python train.py --num_hidden_layers=16 --hidden_size=128 --num_attention_heads=4 --num_key_value_heads=4 --head_dim=32 --intermediate_size=320 --vocab_size=2048 --hidden_act="swiglu" --norm="rmsnorm" --norm_place="peri" --norm_eps=1e-07 --positions="rope" --rope_theta=10000.0 --rope_fraction=1.0 --qk_norm=true --attn_scale=0.387 --bias="all" --tie_word_embeddings=false --parallel_block=false --extras=["some layers without attention", "a norm on each head", "an embedding shortcut", "learned residual scales", "capped logits"] --init="normal" --init_std_qkv=0.0205 --init_std_o=0.00363 --init_std_up=0.0205 --init_std_down=0.00363 --optimizer="muon_variant" --learning_rate=0.00668 --beta1=0.93 --weight_decay=0.0 --lr_head=0.0084 --warmup_steps=0 --schedule="wsd" --decay_fraction=0.719 --decay_shape="linear" --final_lr_fraction=0.1 --batch_tokens=16384 --max_seq_len=256 --doc_mask=true --train_tokens=197900000 --max_steps=12079 --dataset="wikipedia_en"
Each number is 500 + 40 x the weight over its row's rms, rounded and kept within 0 to 999. Layers, rows and columns count from 0. Numbers have three digits each. The size before them is the row's rms in percent of the matrix's.

# up: layer 7 MLP up, 320x128, rms 0.237, rows 4-38, columns 0-127
# down: layer 7 MLP down (transposed), 320x128, rms 0.139, rows 4-38, columns 0-127
# gate: layer 7 MLP gate, 320x128, rms 0.22, rows 5-39, columns 0-127
up4 087:429457497571490501494535545585522535511474438578490509517553472558514502512513494479462463509499525437499503524431529529476522537449542533551470529438559524488488620498527569553425519470569486513507463528526474502512433517509491539502505493488469470528499477511524464524404502477451497463498569459427527546517545450496462479535355471439461520530543518480478544487554524511512457524491
down4 086:544420490453471556487492447504490534520512444472542510463501558484482505532495524478550522445517483406531431385495493482491529511490478484524446514450535517434528553468487416473356498514523510585509530509522542537521469490496496514530548553512474461548449522447516521550542500452436474512527530499504482475497540483501454521502454474513528558516521531546432511593474401512476459494451
gate5 098:533494523505460436528569473498451557497575524499517471459468486497474527491459549500461604575470481521482501505530508535421508500520465477449500522388489497577448517474565440510513484524533507471540542535492545517512452454471451484514483565459501535493554509511513499436455499527584488480478524500556461552499392552536546505543456528478467408425548513502470437515488488452546533471540
up5 102:460509491501577469524445517499432551504549512520455511558459542522521437512448466537524471436524524468544474535506472477524571465443450466466534526608551541524502524524559521419526521524426570441483447442480490483520482413540516503522541450554486481507490510502519527437500534502483476505547480474493467554469449490464465478494483496547488389395473529416492500516498471481495558553502
down5 094:584512533551496516531427507513499524561450568445481506540535541499538572505554537475547428465514480447528514565495472495511526499472400577516589433530553519563478473461486490501481588523521424546496472557557476470545466551469585501534526531477505504538564480498434508496489504516519462489524478524486456493479501513517486515434500501509493525536583474480556488498498559421520463570545
gate6 095:461503525586549484560489520511478477464492554538508537535466533427502453544447529443506511540527503485480479500467494546471484439426432500383469486566487461514547466464583504481520500503524444591461507477581523507427443535474490463471507552480507497520502462505484527505480539475458541532552515513435535556494465544384479497566504412560478522505502488452498528470556459458506533520516
up6 101:428433471656537503534555475515481505524479470486552495536466519510497479571541567554535479551474475468483487468527464483518521455500528540470546510470530546494504545463546482468452495488476468499472394475481444490476466485471510538557435588468481432568507456522450525515516537512526479551559502457449503500442545541407515484486527521519476521457510547488487518438519583466444490516454
down6 096:517520490497491470507500500483513454487547443470536542468447497496531553489516467513488508500426488469593503457511508532444558533554540501566473554471576492538465533507482482540524406507449491541452548540587506444571494377437453527458493433433535441465514496495496498503496539477566412477519506532434517525551448476504460487494509467429447499543507472515529490495533573524527539561480
gate7 107:445485507452499526540520463524615490493530541509530566551480477507465530503484505533446493530410516456484535416547514516560506528528453544470429505475512511503496422552475548505564446456504554556489500496476523526533443453444500462535546559547540497474505582482504513494485572477482493473487452505520418457435509529521444443521473595469474552448494482545593516467497477510548550487484
up7 104:414453524512601489511478482513447545452514615507423488472530452503468543472472531502551479439471478563491507524503440462478462527454437557507519533510516467450440508460517476529506508478487502566441549491482456534499466502524462458545484541524487510491499517485478542469571513539512441480506481599473482426451562435548437493534460463544464438476466488561459509555544577503512504459475
down7 106:561521540541545502518517565513521492407500548441546533509563526474481498502531547512507479483500455402523494529465519490516487577554471516461489538474503541426484517577454451497449527514569544502473495561460458494516479508513527450540590482566535522516472467504473597481508517516511461548566543552476470498404513480490459480467485511493459508445433518544409496464453507457507484445416
gate8 100:461481489526454499534482504537486440516512472553477466504480486488497502475476473545561486582486524572509486493453529462470554523465521553518518464463419447523520475465551483553476452519463570442512531523437504503534552501569454525513454497401479544508497484553460526633549449493516446451518493413489508491487525542506492532564547460480480540446566487513486556529543558542546535404480
up8 095:437567484528524420483556500538543496488465451499459502472497439494513471455509447490528479466540444531559489502468495494480471478545552498464542450551566559558485447505502521498506502528533541403540468455501549532532518588507500462476451462542571483462433603540518474435515486430484468499528469401511566437467488542462441518483525478493527418519513513530580504517494513497558497509466
down8 106:564476534494504476511481527474533446460506521496488572559427504421483593513536499537473533529485476518422540522525473526490559520487486499519561550464558528453481532568433526528489466505449544465475514633426457473601573452543458527546479538546474525463550501528499527461463517503535440537489543482495488463465518539518503460549538401458455527481482501480533499482487519541547497465532
gate9 100:565456452526452515499415466513483549482488479444556484461525498523506475532516542449531412494458500499530461478558505504513480477444488478472459437514444462528487573423419511512538500520479491441496545486490450541526499549495469432467539446527583469578514548493532519479529551465567555431532482534562538499482510515575442465524540439489583493551468545500532538504565511460441462514493
up9 102:448566496513519538485463516530455482454476500546523482517503541513519502527470584592495536536484484496495409487470435497489466509526425485533456488505491489509507445519529515483561491473594505583573516456532525473482519501427463559501468569541446560416524506500466454465574474510403448550498477436456490474530560454402536473541568483486471530535471509464489486498501493515435514461492
down9 100:537493543559479486492484478499487465521481481550528511497511502540474419479526419555476490451524416570479475561542530442518428494591485493492575467531484470486577503434506564491419527526467518471528495502539491469517468525539522544458515546501450504482514528566496553526526399538470505474564480476469518497477521443510556573483534564554535502554495423479541494530457561420482476534551
gate10 098:461494470499527494397437461527453476459561510443476581525467473455505458492532494569464509506481471532502523577504531553533489523536576500491507491473508562544494418571506481514514474525485548453411453458505412514534573505449447539528504515512535462526522538489458444479470552450505522472502478543491537517456561512540518562520555471493450525596577430507534507533500480535529535511565
up10 103:567522522440505573499526561497540463543509454526504472535490495497491541526541487487539441536450508494471589565555423499463525476486489495408474518573565466513474475527515488511481544578517526556542538472494563534497480492491542463516565471434524476515531541558496500524493487476459445518448436558589480442540424551525517509467456529449488568492494549493469495506409559518482441467541
down10 104:499628523438512500536496456482547525512497508496542447477474473437443489430472438475509580485539483541490491477488529534506566451591477462451426490540485462567526571493478534543474534471517447582547493454456519466474563512520539444455486498499519470516521538503461518496563385532503487486488507460537485457501565526464566506462519494466466447458512472490495464471566506509557444453534
gate11 095:522462483498569411486508497447466524516429483550509472423531525442470585479560543373483482449444445503487467473535440569488494490463521496534514502556447527489460470443489508560491449477502573492456529472481470476517537480413518458429542457511570455447500541465495488517430470467525520493509516489536501492519427457535489517508515566431560584518505509520527517526480491476463483451511
up11 087:457512552498527455509502416450490516531516472547493503461434495492426560454509540451540496477568475467599507545536549554552505489477499574506543591573501515502488497455440493508485445495530509539462445507498442464508495545466541477502478489520478516504526481432531546467502529531467589488539517407525544543441518512548508561441499570480562589452555536492515521525481478468454464536539
down11 093:485463578496536523448469499556508520519487545492503455504559502488536508567565568515544513532429511568499538440478455463458489454495491536544511472480535443564517478483573507465510453450495506470459438510543470569537462544478501489495511555450406509535485503425508585548507461536446522515509510495510565470565578541460528482543571529475442477592499512495479534537592472523518476523469
gate12 110:395493549482519555497521476526475485549510488486478587495479540480473525537445490444595402544538434499572534507419529513484478491556504483475472508455558497568536467585530585518520533548475565510515487447474419506455513531469513467500442510496521515522513445471531519539530485511461476494456485489464506566536562515501516450523504539511528425476528448411475441465453531517456469519515
up12 116:479512507484486538506509562445525484508494391510439472523514466468534523421413505471515481527476538539530505475449562460455479510508477487526485548493491510554496533470494531450425496431497481467452456496575573480518452421545553497541531457520489514446501550618486465497504504464492519509526446435444538520567497521517471546512493496473511493488499448481560432449497417431413437497528
down12 102:537494536473510504479532503497467543507522515522558485493533548524491441547527533513635495547512543558452499530531515570456516442477532501445556489550495547530509509528453529560536544536532582497520534478540469480525485528433487513508508485456568577486559530565462532477566509527523456484477495537535504549522502578507520483501434471376457454504554415482496578523491522508437476539522
gate13 098:514430521511545491556514544521510508502446479434538497469505533440475517481485469490481467533493431576495489541394543472464548459542580454452470514498509528510493479457490506483481517549446623498501519453470530557502534519563572457486497481497488457526488556454489487503454512575485484556522494437406458447520473455469525456582511452509478471457461504473500447446443536470460537441563
up13 106:477572497481501547555459462491513502468508479470553577525474531433480543558466501514529452485515503532527515457518544535489522475460507479544550500511527489496514460522542477434460568491535497552510490562513423506465402540528478442528510483462501489541506494436534497484517469479493500421522406522458492544472531474574427454607549471614535468510422517484563467450470472496472558514453
down13 104:505466523451532427469527460455473483418552416540478499507546522467470455572514525519460539474531525471468471480363493499541572466523493479447457427479485455461555563462475432444515478486630539516553502466486509497478497460533429472512445517489529545469447467507519468496489477526541514572474511492477523514501497473494498500436438514480458474508580516498516556546503459448529466456486
gate14 103:468547543451478470441498465534519512534514455430508508439505568510437528458461473517421471474556516521467562455593524512532501481508590543495473487486551553523428476532513525541541493485491432474463466506485540519523519544425420498512438524528549539425527568478519497579539476526559462514521514512520534462508518550465471525523453573528491557508507495531575499427546449487480442445516
up14 105:458484536497480432463492509442519542482490521505488488525550475464498527506518525518537477449488479535602445562490482478482564552564394512479558479514469525508476504541518494556486544532485540535497545557502452450527465493543425432564517502483466472579461420531512485426451449420467500521475420497554483422478503417532549533493515458499494498577476515468554528511554536468532462481459
down14 103:505451417490506616465512526496497510543492515510524507459454531464491502463509472563489475518584510371467473480482398540548516476478577528519401508463572483488554456523527444494503524480517544518452533443529502582548495525444486528527533508550563500492499535570511504502491491497537484516470523515479503497557555568501440482470442558443493532558531463445527523485472516451558499475511
gate15 104:534505539507543457438508543507525491447463516526417525428545474493535461533514495456492520523457444446455561521535459513486505525446532487485436479452440477511566451492508540488521498505491579519444539453571602497548468496478502504530506514507445482499456507435477487454458389487521428494494437602488506510445480509465501505535482555468545506481535486528572515494496414530522521398528
up15 101:479491469545505530593502439486520492496483507494489524487466455530544393468500490532500545497477550484553558499534506511479498522513539395491525609467562559548496489467475538481475543453389450489506511503531496506521510473501488422490427506470473497552517480514593466470380459520518506460435424450457492455493511495537501478503461515493479522441522482455589529471500544515450536520467
down15 102:526564503498479436479514489429528492537474497544505578501366554520510469538494459513443531572483458491559511530506520478511469524517512500477473494479484488477512455505499471470487512508515491592479526513539521544548479466516458504557435453518432504519511457474499515538467468569426543548481527605499499519460422501564508381476460445515542538519510501475480524456438409452524433518484
gate16 098:509519522507418540466435480540494505520557511484503522474516488484502458486530467551471477489451552486520452420531467472556449484527530556530431595509595559485550518536475529462555578503503453550539455439426426522444510553472520576562480488479499462506483516488561454407461503499463529520508536527503455474526444500499495471597523495521518493537465585471477483465579513507492533488503
up16 098:534445481550579495562519517525489478479451526549526496547499553475480575501531508505486534487484449500432523449464519507498488455412462479525503486539562481547416425461529547590549472530461479516480486577552516517531495477496545410505486441522548484479489500477477428452505492485480527539541523472455416466499447443477507500457485517470493477479467463468637526496511403494451491472505
down16 095:497524437498521514524565462528492513573490479531481458493515490568441542464517519474536538534493458513549530484558493538554448511550483516525504447476464473472458471412469470478481412481532514543542555580502513549524474465447510560484523510519526516463489473522420530496423477527498523438548463428462473567463513527508583551522576462502527510534538528575542493616441477536522553527479
gate17 104:479501479503519450495486538513561525441629549559481456517512494511480506420533495454459560544530480514479493508468504455558522418528527559568515496479461517452522459481481518476435562572530484504541464534501476501433558490431470465544503519531512532464475502496467431570488543497478595515552490445576467478495479498555474456460444486541488591481408496468519478506483477544450508462486
up17 098:597502513518490482506565495484420574499505505601511432491528457526505484440523577501544474509476428479536504453428483533532536529558516457477515550506543543426497532433471526541537510475584515460492484508517486446448473504489499487571455504511466571489505494530542508561580493480485572470583449416454521526492441524526522552409507479478469491517470509496500549555486520494560483501491
down17 099:586472463440451503538511539478517450484490459517503457474524517543533528526474496491465476454475441504526458506475457517565499477490507506484504498545534462502486487448549462540476578478511505524460526397486506465440531499459503467444502539530419571481557469456533487609589493500430468487466458546553500564496531522499482458393502566464460483452575497481576527539472471534498434458500
gate18 102:443559453535463521415434509531531478536507522504504509556571434462537441547478489523510496479462503547548491531443507471517541446515424485447520514503550480527597515492515529438524552513500504489527530518545492427479502538415455434539532493547482546502525488556499543503489488474506522500513550552552594488458528487516448483409536504459501461493486483531543550515513440467483502564372
up18 097:463454530541500513459512534482438496493486455478492459446452519500461521508523485506419531537495502524473515545478551503511556473517504469412465359503513490510475600582510507526462512495518480496430447485509540430575475479514530511424528514454473474448451580510520494510520489476502513521439491436410419450529491492484537485506420543507517526559550450547435498467440477512460488527472
down18 093:478407564533480549489485544498451576472476479495472528503459557482444575540559489490510555556530461486450473445551533516550527538436575484552450453471485508505435499424522451494453532492478550464468463520517447557527456523519483456506472540544570535442511543461475490513415465472514540551496505508470413480486402494506524494485482523463487543516467524524498477403515505490519412505502
gate19 102:455509539527579450454470539500486483496447468494512559564435478492539471444497544421455532446546495491455582485525460489531542505549509535534497446480501515491469475520511456522468432541438472434511519471514476534532481524519542554542539580479492531454561523612461517516529516514464459484482483474485486514463500567595560515468518583531506479557430595494464506547497461509511506570518
up19 099:518523509567545483472536503449436523528514480552457502436586571422496483501455485511483492502518446509479507451463452463421489446516505476480554477427530425557543492521442490520504540494491538505534478509498465486483513548515527478441442527515507552550500548396517427526459498473459510504529582396436473470521550520535475384487440502483462564519515500499544468527503472480478505561508
down19 104:485486453426472534515454492480586487515454533461462548496493480490487496524455495493549493521441539558491557504549491562506505502567524496451447506490463520510543524540555558498487489469428487463489510492500551488549466540537403532500563525448454508420499419482482511456469498438515445541412484466519518463491462573455487405551548453527537486522480536511505426457573430549471445502476
gate20 100:546582541487536461528541478490482498436530453495583498401497533563504526454480509512546524518529498512495515443472502467533539449456566463432519414559488438548552482480512499562567538438500522420496490514444435452514476512585523427508554431498518538492493508464490502439455447478527524505448495497513496469545496509596494526554540510483498532516464538454508535453493441460523502445547
up20 103:529498531510509489459487459492484494441548498469524484392440527478447533470500508554487442519477524537440505452457490468496488470454530501530515483542460519544534498489537453583550534487560549501515574471455481432544510456503450504485539424507522575481470495478488490499516527501535481501397511592439511431471512490576511489534440501472430606428483495504466491503408505490501478408493
down20 103:500536496485542496485510499492472527545445566473488531437484417475536562466478573492470502521517555483473520519561509485501510514518390495544492528559492476526506439580475494561509427499429434481431457457605498541466548532551473457457486513497510536583450487459478486493502471517523502420547554507485569434436471459470508473553539486540485505510485517529464573499493494499438545570462
gate21 101:503445495474551566521452506481492505413525497460520518468477505525502568467419497491574520491520557455503509483451531490424516475522532537499518533507531543492554387510588530453489505536419598583496528486577523464483507431551462505489520472526506500511493503497540462490525500464552486503523528525464474521498452481377432499492532544498561556511534437529543479475510471466554532425489
up21 092:527476535468484524524485471551531486509465511473532516532468434513540481513510554460485491493445500512468488548509494475560521480527444523415534410481461470530534569479463482513512424456471490463525534555556514480610567562504549507538517500514498466464579495577467497496466532498525452543502521442561476514518501489617519535525440404520495425533504572491432476434508484541441539516517
down21 088:543580456525532566496491569537466509586515485491544502502518524534451478392528581524502475499563582461531518499496473513529496518491560504529522559498461558502506540531507446412508464560443490495510530431485538480418532440470509431537497511510579451490530479540507567535459496513553376487537430559459553476517464483500486459474531483534503535527529513527472496556497494484514509532497
gate22 102:542457487535498481531491522548480512511499531548438541505551476493481469549531512468493471542573488493516524449568491521469428481517443460545460535510506468519413458482588425580488503477539544512461450510542472520400512476491482435485511514519555450545534496457496523482529485461482504561536483469446510555502460505410493507496470452448486517545485576460549541472519517473629488408460
up22 098:539448473483575549509515476493489558496491473489474522504416539506537539506471461423501508505531418546475482473447531471518469489488489529467619438478566525521548586495525493537577479507563519428479500581558568542490525497522479557529548571492394457443500487483520510426491568487531532506536492418503457483460469448538496508520491457493508549500502511427486491556471477527521502495531
down22 101:417552470442589407444460533533479513518505496491526493510519491536460497459464461475551532515437495535545537446508524418509577492453574544572458485508453566516484559481518489514541563531537492438519542553452536492515547520458497478488502498476593415519460483569477509503477415511525459529528472482475480516463509530531510496530505506462526511476424500480586527449477447536461487569472
gate23 097:487545448460508453458518543442567466472424469471511495541526477522454534517520495491491495525483481442560573461449413530565532509575537529470517415539442508509520512503440464558550512492466569533489486457482432511430534462467494533558450565516550492448511548536493554494504475535498542544596501513551486528570503434476445500504497526534484505477467467589559510458551529485524522550499
up23 103:413510519456506535475548375527504508454523491527508467507478468553526439546494550490519524511509489483456495465556480514505559511465533524516558430532509513480478442522517563430446500499515469534480530451540428524513463492477529422523504475485473496495457449535494508521499504513441532498482426497577467468458495527464581494462517527596520559452451400497478497447510475542580550524403
down23 098:486553514499550460482581526496444501546493518513449460488507535536484500544453423515549552501507440465517511465523426502421449423491510560505522497461457436580480500457461522498479527515455499546451440522476538464589517512491436482503432481531501501459483543491545547528562491447441544510489510477470520527507519451497519468540526446442381500539479445561449475592503537497507437520477
gate24 095:497506466405481491540486442464468508529537547540478514464464438474460542498412504508486479531501515501472605428451479474456477523535463456492478491485481528516468532491450446447511458424471464505604520511457538487574500435477525536502539477493636588559495461509497521479498532471454537490527501536457514482427532542525491491491564485535444555548556478530510492486540491485471416484485
up24 095:448491492556487500512545525544505387541458411411589485525528492480472468541466460551492474514459516434523416470518427567483482529548518502496456489511532546478457467469536530505501552546519538500422499473531486475538518545455542474445491542438435433470520463523443490528503520523491499480458540452532505449501498510475469482470536488458521480498490456435494464517452397455440563563527
down24 096:556470570530390539530493477527513525451511480492513509535518428576488529541457465441530526520547496442510506496538481474550517519518466496541514555473461557525512481499418504512489541537531550540528607492546458508449575456464475532468526561477453416498510499497534430522502454504437505610435486497542487485491506550517535457448492466509594541509500569476500484541487504496543514559548
gate25 100:471479540459522522547503461526484557536567593535501465480517479471495477589476555491467529503527483482560480537402496487474533553454539498388536608476542512465566464515457519556499504522487485576474569578520501578485549500504478562530565578483510440494494540472515514516538524527468549527469465494542480494463579528488480467491429454473525545456451535532496515476457491516473477484511
up25 102:482508429544473492456487517460505446520539539539493449476492530500477416529464515521556434481552375490503552540463431492503442458504550476424494563565512511500528561482515512488462521518433427485503500516536515507466483513494476540535490520432500513486469564473541415456484555556540556438491500555464446471512549501567528518458451487534513516508507543488559472531529472488420508603466
down25 101:485471506502437494435524528587579502525448508434469446499418541528537493520396513483528494455476529500484543459511539553498551481508457476488434438474432563521510476545469486587496484457483450464476498496478474480481469486416546447494527524493573503463545475521482468488493502492560419503456503509545475502491476507499457567490542508527479544562493502594501560509534484470577482612497
gate26 106:474482535474553397398467494515531511567509468492461506520477471451525495552498530526490514490562541508487499462488470481490627499443482510540489442495461472565483512515471482495515517493498458569576487420525466477518478563464439519444493520460526540534457483558547549517522535513445536538533447519538450509479426556508569438513431555534517525537488435493577491484466503581460517481484
up26 097:439460430484501497471454488466462418457457533497499543563613548528560404487551425506537474503489496456509540506476496444454548545476435479492493548539496551532522497523499468516506428530504518492521528502494486499548573538439486479507441578457480458444486518516557497556550459430464441540458448519469418444496516531503474493483507425463472554478442479508478542517525525440534500475505
down26 102:446497506475465439412510443504561514472487505494535484477523526466526437472550449563509525563588490505510466502471455438540480492469531543498516578547559538458476503512543479460508477551511552592463519473506461523486484457566558538542495525459553483545486505562538462521491399497502534516524435570476450511537539538443548435514426474512489454445461482466477438484504542470476524472432
gate27 098:542534489494484495516414493455488548443564418541506491538552517430505550471443476427499392537487540529475526549502513590469543443491459490488474493448480478472450456599479547528557504493495491489451548518447525570565440582563470485546465498499486493542542459522527473517518547438494539547509455520503494482473466532503513498572496502488471505529509461487467554565567558521483514470551
up27 101:467474435559423548454551519545566492576495550535494484552574500552519478558536539437440465485451491507446479409514514462423445518498531519472530565496488503486445583516540406516538472527454490511518432492537483510450509444522544517508512530465494499477488524519476477499492528465539540509563473578523568482484481533483466508468479492515541554498479498566525466465517589469513591468463
down27 101:522479484518482499537528534521508489496486436521531592534512547481494486486529551441493484458490518525551460543481503531513431553565554491473523523469400503509539577505554506467546439553547505543513497543489431562518473570555541472483553405499489594535483586498471466448465489477476550491549477468489472495508516458519475469501497463481532429523561567539561520405507504532549512425492
gate28 091:507516510526484471487514531521442541518527428493543449469534466441524599450468462435569467512438406494483500518415477518504472489472466583477518531478599474532445506485499502529501519464499504513502549471472570455458469515428488495446516513453464475529522467575423504463474435560498480535569549549489541493542494507509501480511512577494477552533453465493436487489493538472602566481493
up28 096:467452484493502472477483544591408530503514526513523565496484517496540577542518496546529522454477486488439554427473483466451531512493504503557511460422523467515519463475528535476511518504444489533499444592449514521500483505550561478520504560498552517496411472525573412560500435505528462457467503589485481558495512456500556461480560548525462518528574459540461462554528550493520554539542
down28 097:487509441479541593554533570499529471478524559475527591502537419511456512510492480516514490520407480492464527579516468525498483486571464464546504535498469585497500465521510424450497573497500512447471558562480590526537546522474505455457582569450462487458511501558490507528571489536549525551471479494556510537505571563471505508582502526495468457563511468512515473494486480517550522496523
gate29 098:447408432464458543518540475522493432519508474507566468447445532474519499561485544476511539546557488484506499488453591504445559468462488502577472460465493494526473494491434520418449505568500444464548523481488600565480466432482533533493528511569430474494518545500542489492460440527536522500480517462535481543543556502508620503469467499486525490437493531484510523443546533543514506540516
up29 105:571553490504497488500548534513511493546476480417537454450585501466476497500506533486396499517485554573434499512409510440540487509490479471537472511475463531516474532533494507527579481522485448523526472475499464451519473473552483531480488535578461496582437579598502548479494504501515444535474468495446519418557522491524486484506515523510391491547544500510507486523526552532531566485407
down29 110:470501532468475468533523488456446557512503456469499478490503508589570519561491541492548586485534561517456497443465471481546487526422520452390424495504473531440462483452510473438502530533489538432526541432581554556416490457550513537484467469497449430477511538459512485573482505539477486520543512477535479555564436476533557493507436518473494509484521535520448562451491481496503511501467
gate30 101:491522547474521546564443479601500546450491429479567522549475471547450523560473427485429468548563497453462504464479469431498505499477498495504482541577536550505452491452487577478568544539521462564557522532488509492478495500528537482541496483480500472539476402573514505509533417470537454496501491494484546488522519427535569495472444593499546469539500483538500436521507495486500552522554
up30 095:555504492483523503415517486493456456522453513496466454444418486492486590466536523548510512413505489525524504538470539490473533503462512594496562492547460406509543560586567447513475523469528537487530469516524566502537457491480511466539480513529474468563448521515481479511531499485526477532497501496476545508508528514463503505520553571423538503449450525495467540502521479409527399560607
down30 095:501473514503476515490525465445545455552505524475526507461526546524530479565515414501488443447517461553494484533487438497433486467491501507540468538472505466381424504456459486500505452470497488453623493538498476497505481528463508408518544548508456484468492487464565567517544536446620514504494493446532442465478504548500480511483456432548595554468517550485519469527463459461483479457506
gate31 101:547535527449499504555538473489443488512491566516460444508537514564526472423489439456460556485468463490545529484547465504431525484557561479462446507480508541575503446500507478497478442456425502395542496505577469514434431485483481474497549508498487483553450516448436486524466400491526516477454512531504495578499497465427438458515476549523495443506508419536515560489473459497550528493468
up31 101:525497465573488465466552518458522551459555519484507462490529499475469506482534514479485502572548568434508505452465482565554469522515490473481532540534595526496493503475446516450468486539494547515444536510560434466548464429514508517484468456459564467487483576500553472499470526444528512453481499528525460445571522598550513481559484514454504567523464507539508541481493488467582380426469
down31 101:554539572499547515499513533495489443557504514542545462536504452532477500536490437475450539491471525479477492400493509518549511399458481557554532466500608470530507482482530501511548544521468495455480509486502451532516475484508492529498541452562552515514437580486528489510473512482502499435514441492586488440493501481536511466459490379445537523521494543565518563547440401540460477537522
gate32 097:503465541534479500473484501513545474512488524478496414589544606553522489429492491494520490497551535537543451439473543534485485503500506503491492509412472497475554524517501537504450493463435518528589449523487529485491411562525521522531516510473514540533483450514514535535580529553562444426504477569453513524516419491522519515479539497480512473576526434508491565503459554545528380504534
up32 109:509525533435465605493523523555496487466501485496515563518426448590497534534445402456468384526492480472484461531489464518513445495485542479550476548520544497590460445516486499407470532529501506504412551502488513483483523428490532554486411491485497475451525508461501481543527547486501554504458494559526501530481548514492395512500494521502557486493460512483462427469506515511508512555558
down32 110:437447505493499523469481496518473463536525518473482537502492522502438526583514535505559521502498557490499556502527450502478555485537553529538467449516485462531525459554514454494504471490590517428470583476471514455486517461460474505489481523560509440436537527529501503457514468454507543558474452462442458539394545489541514415412478567555493502453468467541564436433489517438471582543488
gate33 100:543520540490466507525517481472477463482463506505490525501475558460480508527499485510479450490516500534527433540457456569500493564495477464469496527400483445470453581500504528497454553459472486553502469512441551435552442500529531474587528496535532440471468549539475506531468508506467498495502502493529510468555384563552518525441558574464436487561481458539415552543526439455569447548535
up33 104:532495502427490489546472451518474481440426538485488480525574502467452532554512448479479537528592533494501454507481524463579523529462527498444463511499516456471416471477492480414515534453497464523482474542509501517438487510451558518524492503468468414551496511520473530503501431587507505489497469557519354496594489562538515517474496541504480487521497482497449480539518537457580521565557
down33 100:517518522515422519525463488564477560529442543481469468527533511454543489554509541483462463444497486513525587506553417522478509503530523495478526457546486386472566470490475504516472535500480491496478486497449476438513519595484524584560491531508517507456556454473555569581529518468542471477473511489558524503521461513537591510507544527531444515547498490570479467528592446587474496470531
gate34 098:533514495607464571537486464508569518513475556488438481410565442522520433540532546470510497549585529553528530518528552490444498463485501443548446513546490489506459380481530517447524500502461516534462570478475506487504481482481460513467478514513523522526469395554542542536464485498469524413437493484508533541524528486533473558478598480511436471519488573507472479500499477511477527500532
up34 102:504536517485497523464528530473450526512506513456531505492420555477514512466520471535526470389449467562462469482544447513547509480557498459460495449469544493509560518454544544472565453507454491425439502537433458460516513482481499446378506492442537579436470515525443479502427486560440470415514495476511531541456472494574482463511491483549530516514508506475527444430497474535558494535547
down34 105:460403555443475493519481461478455533471512496479467507511514403546448598443561565623567475521512489495523530535454518482578562457558491600451491477463453498538499491525474529479482477544522512488525515482465522510492471516531521451499572573488443504505461589511489515537464566494489541550495481437479480483524545474539519474521463478567474454444459475450507495454511496479541484510520
gate35 100:485428526440536530478480496524552467523522518424511529413525506517490465547564471522522583461422393458499486532512543456561506476470570483488479526503470525569485467630501497521556443519456553551486439485472484466465505478518535504450514491576508464550479459523469503524510486518471576408545508486472474532515489511509511454497534551465553516519538546463472509533519471541444573460485
up35 103:491557500466524560488472502525443565466448484524484496607472502514465519499489525497524469534514563592515607496590477465472514460532491521541570501518451475510516589443557520491506531434486479412511492528447431531524521550548512445500453508448575459560427438505466566436510509530508488489512517491477515436468508441516512526474509505563474479506503505535511434430549539527502477497513
down35 100:533501581560465502554487494490504522431539454490529494568489510504434495461535464501572480548597573545503532498513440579486501493463462503506499551533500576532458568490417520510441529569586472457521494464456512511494474509515455478503429440486437514552498627545490527523484525507544520555521557500476454508492569456464476560460471483494486475462517543485514455472491490480477502445461
gate36 090:534507456491524484561488529447480471558518510444537482492520491433477525466439518505504468466453432509493516480485508482455527475558534488528479461485529504548512465484517406521518526518474474494562418481486492480428514508451523575431599513538482525512416521559449456582497521526431530443536522456512505436426498494519436477453463550529513584555446485557454508470497557445548537537541
up36 092:478522503491447501550476443553509501486466450487467503593554459451530458440486464436479467530471554487476483463488505541513496502550439462486504478410516480532508513478425491513535519535481548519456562464445549517543429511564486485552490519462479431568490506510419579462486541536573566473506515501512476437546573492507500491567509513491452430488450418560460491500443446509466492440534
down36 090:475515471588439489497510518501521460507469395529536441449552456493530478447500405518483397478471496461562475469510501570441497554523421504555449522411545438505459506521470535418605475505514515421529510495511530486487554474497514563482449524496516482473469566558530509558488509457530547480455516472539495500479527516483466496502452528544486518492477543503462539523516472460553442536467
gate37 099:486490507490466459514464493562463491427552553541565512547475502408572431488471550499452600467539539513508495429571500441480499499490510505540506456465424483500478492540494510554434512485483442522476478544504432506470479503500527529549535490497515555506492550486471487484539510571453476539564532429506610532429491465506491451477513472538506463424458542550520517446458497463509511408468
up37 096:517486424525474493504483462505484546456488510520507527515444557521480490475458467526458475464474533516463495552499521521470589495448493530514589613481452514480373524564515526520465543564502518499480594489499424518496480447473584452527460531470561432459557460468494469477497556555509496514499504476532468540473493456492445497528520415496488486445568521551550502494514523523434476436541
down37 100:569533482523495460499485533478529530442482514528521422532548428441561536546501448488458522444444505479538502467540537466461543536531558460491476463525454462500500487507556449553408511497530508489486530550471518480607494552515456490511517469559477519472501530529548506445501515423511471494508497522497526443516519507531429585567494459512510578520482527493479532621474433556539482550427
gate38 103:497500498482453468536490449531496500497492574468593448459509470492515586517484539492515488562468498495466465616510552531530460517478451486535441499477569485547498477449531568434485516495412528436531417465532499467501465466535443452559509455511487572466533461540476491451414607463423524551476469513540458495492490535515531493559488467452503467519480529509546477481525545492558525521493
up38 100:489542538518553525496495595510517476487509509538448538577464560498509416512511499507511493449515494468560578542534500511448461485489574529467509439565383472480499498539505448601571548523547464513562527521500520498535487471439518542514521493482501439496546556519478483470522470512553509531515552553457523555508480467441530501408458483609509562539496465531490504432539481508520489508480
down38 101:435508548519493531508524562495432505528494435486484518502453488495437565540449469489426465512524475447529407463526475497509540455531520446524471504496457512515504500480522512520472550462414510499492523459541501423433576560504511508549427512477534512536530479566556536536538492471552525491543471537399521589503519475537509463514422546532529588488517488521527411526520512566462475457541
gate39 095:475481500515568494492480462401472532515533550468492581511493459474495488504504474447477507422482498455474536562505459486521448518514472479557529531427441452502508477421485483486552447540497518583477484522462517517472466425487470515539471501528495460414496425536439474450513505463472486566534553472438513558416578446592499516552561491449558481504485457479532444529482506550484517450508